{"num_key_value_heads": 4, "intermediate_size": 768, "norm_place": "pre", "norm_eps": 1e-05, "positions": "learned", "tie_word_embeddings": true, "init_std_o": 0.00706, "optimizer": "muon_variant", "beta1": 0.9, "warmup_steps": 200, "decay_fraction": 0.701, "decay_shape": "linear", "train_tokens": 613600000}
Each number is 128 + 24 x the weight over the matrix's rms, rounded and kept within 0 to 255. Layers, rows and columns count from 0.

# layer 5 attention query, 256x192, rms 0.0864, rows 32-63, columns 144-191
[[123 123 129 129 163 106 116 132  89 100 128 136 117 136 151 138 102 140 102 140 189 121 153  95 131 120 102 130  93 133 175 128 100 162 121 127 160 136 142 114 108 131 111 131 133 125 115 152]
 [114 150 147 111 176 107 163 172 106  97  82 121 154 109 131 121 152 106 108 126 116 166 113  99 115 152 133 128  94 121 177 120 143 112  72 113 139 129 133 120 103 175 130 109 136 145 136 125]
 [115 106 149  69 156 111 117 153  74 103  87 160 103 129 138 113 113 133 128 113  80  98 157 147 168 174  97 119 148  92 134 116 129 138 124 137 103 108 147 104 114 147 106 109 167  99 124 120]
 [127 109  95 113 130 135 153 133 133 114  85 159 127 127 138 178 132 128 127  84 149 139 119 153 131 147 134 121  75 160 110 169 111 134 116 110 124 150 123 124 142 117 129 114  89 114 123  99]
 [153 126  74 125 173 148 112 144 115 125 134 141 109 138 115 129 160 140 180 119 119 136 117 142  85 134 147 142  83 137 138 132 135  85  75 165 110 150 120 119 129 153 108 137 141 115 154 147]
 [157 127 154  77 122  99  84 163 151 135 151 116 182 173 109 123 146 123  89  98 158 106 117 121 122 103  75 164 111  72 142 118 120 137 109 137 119 117 151 149 107 162 120 119 113 135 133  86]
 [141 157 120  96 123 179 101 144 131 138 116 113  90 115 141  95 110 132 117 117 142 109 124 106 133 133 137  83 128 100 145 170 142 132 136 140 131  97 144 141 119 110  89 169 123 113 117  94]
 [164 176 131 150 117 170  93 121 134  98 147 112 115  73 145 180 106  81 116 100 104 133 122 132 125  94 158 128 100 148 112 127 122 128 115 143 150 121 125 153 131 152 163 104 136 129 107 132]
 [188 137 138 140 127 117 161 209  93  63 141  65 134  93  74 112 164 102 107 153 162 120 109 140  96 127 177 163 133 144 168 115 128 166 112 150 125 132 190 163 146 143 120 147 118 170 111 111]
 [129 145 120 152 156 136  88 116 140 116 109 126 132 132 126 129 113 146 171 152 126 160 176 119  87 127 124 124  99 137 167 103  65 117 149  88  89 145  89 130 171 151 115 128 141 126 120 132]
 [145 186 159 156 127 127 140 131 109 115 121  85 124 142 124 154  99 132 147 165 162  99 119 112 127 153 139 150 134 164 120 129  98 103 113 135  89 137 110 148 110 139 120 129  96 160 139 139]
 [121 113 131 161 137 123 102 149 129 114 121 132 126  74 114 119 147 118 154 149 125 139  97 147 141 156 105 188 135 162 126  96 133 133 142  78 134 138 111 115  80 150  95 124 117  98 175 163]
 [133 149 122 129 147 124 109 165 135 105  98 125 117 183  95 131 135 156 127 115 114 120  67  86 115 104 166 129 123 127 115 119 157 143 112 135 125 153  92 127  95 136 103 147  86 166 139 157]
 [118 122  61 137 130 133  90  89 127  93 127 170 106 180 137 112 139 124  85 116 115 141 161 103 140 122 114 129  88 127 109 112 157  83 158  99 103 108  96 146  92 129 143 121 157 166 139 115]
 [150  82 148 120  96 123 174 120 120 141  79 130 121  97  65 157 121 102 128 171 111 130 109  92 134 125 160 159 156 147 135 148 118 130  93 123 107 145 144 124 131 110 130 122 183 121 145 133]
 [114 136 107 153  69 133 147 123 111 166 134  83  69 144 144 116 151 168 154  88 125 123 134 137 141 145  88  91 122 126  88  99 143  86 115 128 138  89  63 117 130 125 150 153 149 113 118 157]
 [146 143  96 152 112 132 119 102 138 181 127 137 120 121 112 127  89 124 107 134 108 139 122 155 111 166 130 153 173 167 126 114 117 165 108 151 131 102 113 106 121 123 130 139 134 144 132 135]
 [139 101 141 121 119 128 123 141 129 128 113 126 140 130 109 124 125 107 132 119  89 114 169 157 141 118 133 104 109 140 133 136 104 136  72 129 126 126 152 119 105  80 170 115 142 151  80 147]
 [108 130 124 117 143 150 163 131 138 128 158 131 123 126 160 157 121 150 147 128 122  90 125 160 135 107  79 103 133  98  71 134 180 129 151 166 135 110 155 173 135 137 120  95 139 127 104  86]
 [115 132 133 158 181 154  97 137 101 143 110 124 150 131 130 173 184 137 114 136 103 142  95 131  98 174 145 132 111 107 121 138 133 142 105 119 145 100 148 111 151 126 127 113 125 162 106 141]
 [169 111 156 148  90 131 131 140  90 105 127 180 140 140 124 119 120 143 142 140 162 158 105 132  95 166  82  89 107  98 117 110  92 105 136 144 127  99 134 147 148 129 139 147  97 139 121 117]
 [109 104 155  83 158 110 176 122 143 144 153 134 167 146 127  82 130 118 140 104 125 113 122 134 137 151  99  97 157 126 122 107 175 145 182 125 123 137 165 170 117 130 122 120 134  75  85 119]
 [116 136 162  91 164 130 120 123 126 107 136  84 128  97 119 106 127 162 134 126 131 181 146 136 158 167 125 108 194  99 123 155 137 134 131 138 145  96 140  99 177 127  85 131 107 134 167 116]
 [158  95  98 133 131  93 133 144 136 133 109  81 125 105  84 147 135 128  98 130 118 107 138  95 108 149 134 145 131 131 194 107 151 172 112 142 161 147 131 105 110 112 114 142 142 166 174 131]
 [130 145 187 133 125 153  99 124 109 118 144 146 201 184 110 132 152 121 126 155 131 126 122 171 127 163 129 142 121 107 107 131 103 101 110 149 119 118 119 147 119 140  93 141 137  77 111 135]
 [119 135 120  63 152  92 148 124 104 120 161  85 145 125 130 160 116 143 101 142 140 123 121 104 134  99 154 112 138 139 181 134 115  77  90 124 158 133 150 111 120 164 135 130 113 145 118 125]
 [125 165 136 136 121 111 139  91 144 143 168 116 131 139 117 131 156 149  90 107  81 153 122 140 115  85 161 172 127 163 135 117  99 150 109 126 142 137 145  72 149 132 134 134 166 128 121 161]
 [121  73 134 126 141 128 126 163 128 119 117 164 130 114 128 142 121 145 138 118 125 155  93 143 155 114 124 130 113 172 156 120 133  87  87 140 169  86 157 149 172 139 142 213  93  94 120 143]
 [128 157 142 141 105 100 129 136 127 119 113  90 134 133 128 134 152 156 119 134  92 137 133  85 120 135 155 187  90 146 151 153 103 149 142 130 134 131 113 121 147 146  96 176 141 159 140 132]
 [104 138 124 153 123 137 141 159 162  72 125  89  82  81 138 128 139 113  92 221 101 102 130 113  92 127 163 153 119 143 161 157 151  99  83 117 115 141 161 132 145 118 102 164 117 162 178  97]
 [ 87 175  83 131 131 107 139 113  97 169  92 113 146 134 120 145  97 104  97 135 122 121 131 133 169 120 141 146 146 131 150 148 125 116 136 100 106 130 110 107 130 123  94 151  77 133 114 153]
 [147 121 126 160 147 134 128  94 170 119 148 112 117 112  82 159 123  93 168 173 167 135 137 128 133 143 171 144  72 144 160 108  66 130  82  99 119 153 137  97 143 145 134 143 128 155 160 129]]
# layer 5 attention key, 256x192, rms 0.0864, rows 32-63, columns 144-191
[[148 103 107 157 159 159 116 162 102 172 129 135 157  97 133 130 116 142 152 130 114 114 127 103 122 121 123  99 101 124 167  73 143 143 128 126 119 117 147 127 109 116 129 124  84 122 186  99]
 [ 75 120 102 135 159 130 141 103  90  88 157  97 130 163 140 129 180 115 115 135  99 118 125 125 148 101 129 139 126 144 118  95 178 114 124 134 133  73 148 116 146 132 150 171 167 116 137 108]
 [ 73 115 137 158 135 113 140 106 168 103 111 126 130 121 125 114 128 195  97 114 129 138 150 108 101 159 166 100 152 128 134 116 115  94 125 155 135 102 173 146 115 148 117 101 135 130 143 115]
 [122 162 123 158 132 116 118 101 110 160  85 111 178 117 156 174 124 104 143 100 139 160  85 102 147 108 170 161 101 126 112 109 114  85  95 155 155 115 154  97 123 117 120 148  98 135 110  84]
 [112 115 116 130 169 149 124 115 124 145 124 108 153  99 104 116 137 130 129 182 149 162 106 112 127 142 156 145 121 109 145 183 165 108 119  91 114 110 126 152  58 121  66  96 132 144 108 100]
 [143 142  96 123 138 160 118 168 151 147 101 114 136 157 158 137 120 115 136  98 138 165  57 156  96 123  87 127 160  97 102 106 138 133 118 155  99 111 108 156 124 109 129 118 103 126 119 122]
 [142 112  92 120 138 135 130 147 128 109 146 156  96 101 162 116 124 179 149 131  93 101 169 103 137 132 134  96 132 107 116 167 139 128 123 132  85 126 115 114 132 101 113 145 151 137 129 119]
 [128 144 166 152 119 124 134 116  81 164 128 135 132 127 153 125 114 151  95 118 110 137 111 134 101  99 152 133 134 107  98  70 140 116 122  92 161 136 106 115 127 111 145 102 112 146 133 111]
 [133 150  77  91 100 143 193 132 131 143 138 108 144 140 141 126 141  79 118 193 164 134 155 168 114 126 119 132 106 129 126 141 168 149 101 184 153 115 114 155  94 122 111 178  75 155 111  98]
 [130 192 141 171 124 155 144  92 102 147 147 137 102 140 117 133 132 123 170 169  83 133 147 151 109 103 108 134 114 148 133 127 115 140 149 138 128 145 104 125 115 130 141 118 140 139 119 118]
 [123 126 117 104 150 140 144 140  94 148 146 119 131 146 105 161 126 103 160 152 169 121  98 111 102 132 130 133 157 161 136 149 161 117 158 130 118 142  92 129 151 124 156  84  63 150  98 143]
 [129 145  98 140 135  64 136 114  88 112 129  91 148 105 122 168 161  99 136 147 129 134 109  91 127 127 135 140 133 154 113  93 143 142 112 149 114  92 144 121 145 170 125 121 115 108 125 115]
 [ 95 123 109  96 144 150 126 142 121 144 119  88 118 134 105 142 118  91 122 151 128 176 112  96 105  95 144 149 154 127 142 165 138 131 130 118 136 203 133 139 145 136 147 135 129 139 107 146]
 [152 114  97  94 110 115 114 116 135 109 116 146  94 127 149 155 165 155 136 105 116 107 123  90  76 170 130 122 128 149 117 119 113 138 102 111 136 141 168 103 139 136 169 107 140  98 131 120]
 [126 163  47 147  82 121 150 154 157 154 137 137 148 137 129 129 122 110 167 121  99 136 110 102 107 112 184 129 140 132 121  96 114 132 162 115 134 129 116 153 126 127 127 120 122 142 127  97]
 [142 118 128 123 110 158 120 101 103 135 146 137 107 139 137 118 142 140 132 116 126 142 120 130 109 169 166 140  73 146  60 124 149  70 135 116 115 135 107 101 150 145 147 115 154 141 153 138]
 [ 83 143 151 141  87 107 138 145 147 111 143 136 114 154 111 107 126 161 164 134 130 141 130 113 135 109 166 162 109 129 127 124  88 113  59 144 154 145 128 119 106 113 107 112 146 104 161 135]
 [100 150 120 106 149  80 143 112 149 158 132 122 161 121 164 145 126 140 148 179 139 115 149 120 128 111 104 136 109 143 134 138 123 150 120 125 133 126 107 112 125 111 141 123 105 141 134 158]
 [ 91 103 150  83  93 150 116 151 165 114 149 134 106 152 131 139 115 157 162 123 101 115 152 138 139 133 117  94 110 105 130 158 131 112 138 141 118 130 132 159 143 156 106 160 122 132 160 160]
 [142 143 144 163 133 130 139 138 149  95 131 129 131 145 138 144 112 114 115 123 165 120 128 168 127 151  91 124 111  98 132 114 130 126 163 121 129 136 167 116  97 124 165 131 103 139 119 133]
 [130 120 127 116 108 133 107 128 117 101  90 130 109  99 134 154 116 109 182 134 153 164 158 112 138 143 127 136 124 110 125 158 120 113 119 122 171 139  87 132  90 125 143 115 106 114 130 146]
 [106  98 131 138 144  97 122 136 117 132 142 205 154 145 135 123 131 117 118 130 142 142 140  95 149 106 129 126 121  85 107 158 131 161  81 126 129 122 117 154 156 121 127 110 155 133  99 144]
 [124 157 108 156 137 165 118 162 107 167 139 109 167 135  92 167 137 111 112 156 166 126 119 125 144 125  96  97 146 150 142 126 132  99 136 145  90 131 148 133 137 111 117 156 107 127 136 129]
 [106 116 124 115 111 115 141 155 168 135 147 126 103 145 113 160 144 153  83 143 122 143 156 178 126 155 108 121 105 154 148 120 138 169 118 128 101 126  95 101 111 135 129 129 134 158 146 121]
 [136 126 124 133 145 118 121 106 104 156 116 114 143 120  81 125 118  91 148  72 140  92 136 135 134 112 129 166 134 157 131 121 115 138 124 131 123 109  82 191 112 147 137 157 151 129 124 133]
 [112 133 101 102 152  88 180 144 128 130 123 135 134 119 135 110  99 134 119 116 106 141 139 113 135 141 103 119 136 124 138 134 147 143 128  91 134 146 181 112 148 108 128 139 152 109 116 128]
 [ 81 146 143 104 118 124 137 144 126 158 150  86  95  96 123  99 161  96  95 137 126 129 128 161 135 132 150  94 108 152 131 113 179 183 122 150 159  94 134 113 123 135 103 128 127 162 124 105]
 [122 102 123 155 135 133 144 119 144 136 118 114 109  84 114 155 109  96  85 149 127 122 117  99 121  83 134 107 131 145 151 162 111 127 107 134 132 123 158 147 144 155 130 183 144 106 108 104]
 [110 158 127 107 156 130 133 141 129 149 135 113 115 104 116 103 165 176 165 147 116 100 129 134  88 110  98 131  98 123 137 151 142 154 114 105 132 143  90 137 145 111 142 121 134 127 141 129]
 [ 70 198 149 131 153 114 119  97 111 175 151  52 142 165 128 129 132 127 125 143 120 166 170 146 113 154 128 127 111 144 115 117 155 155 115 110 112 113 115 119 145 107 122 124 133 195 129 138]
 [ 97 127 139 110 122  98 148 134 137 150 129 117 101 154 110 110 123 136 119 149 131 162 154  95 135 117  88  94 113  98 119 131 152 134 151 135 104 142 143 167 118 115 106 124 114  97 147 167]
 [133 180 145 141 133  98 115 140 144 161 147  98 114  92  84 124  94 157 156 161 140 113  64  58 104 110 136 166 117 155 123  98 153 162 159 129 118 121 137 114  82 145 118 115  96 139 133 111]]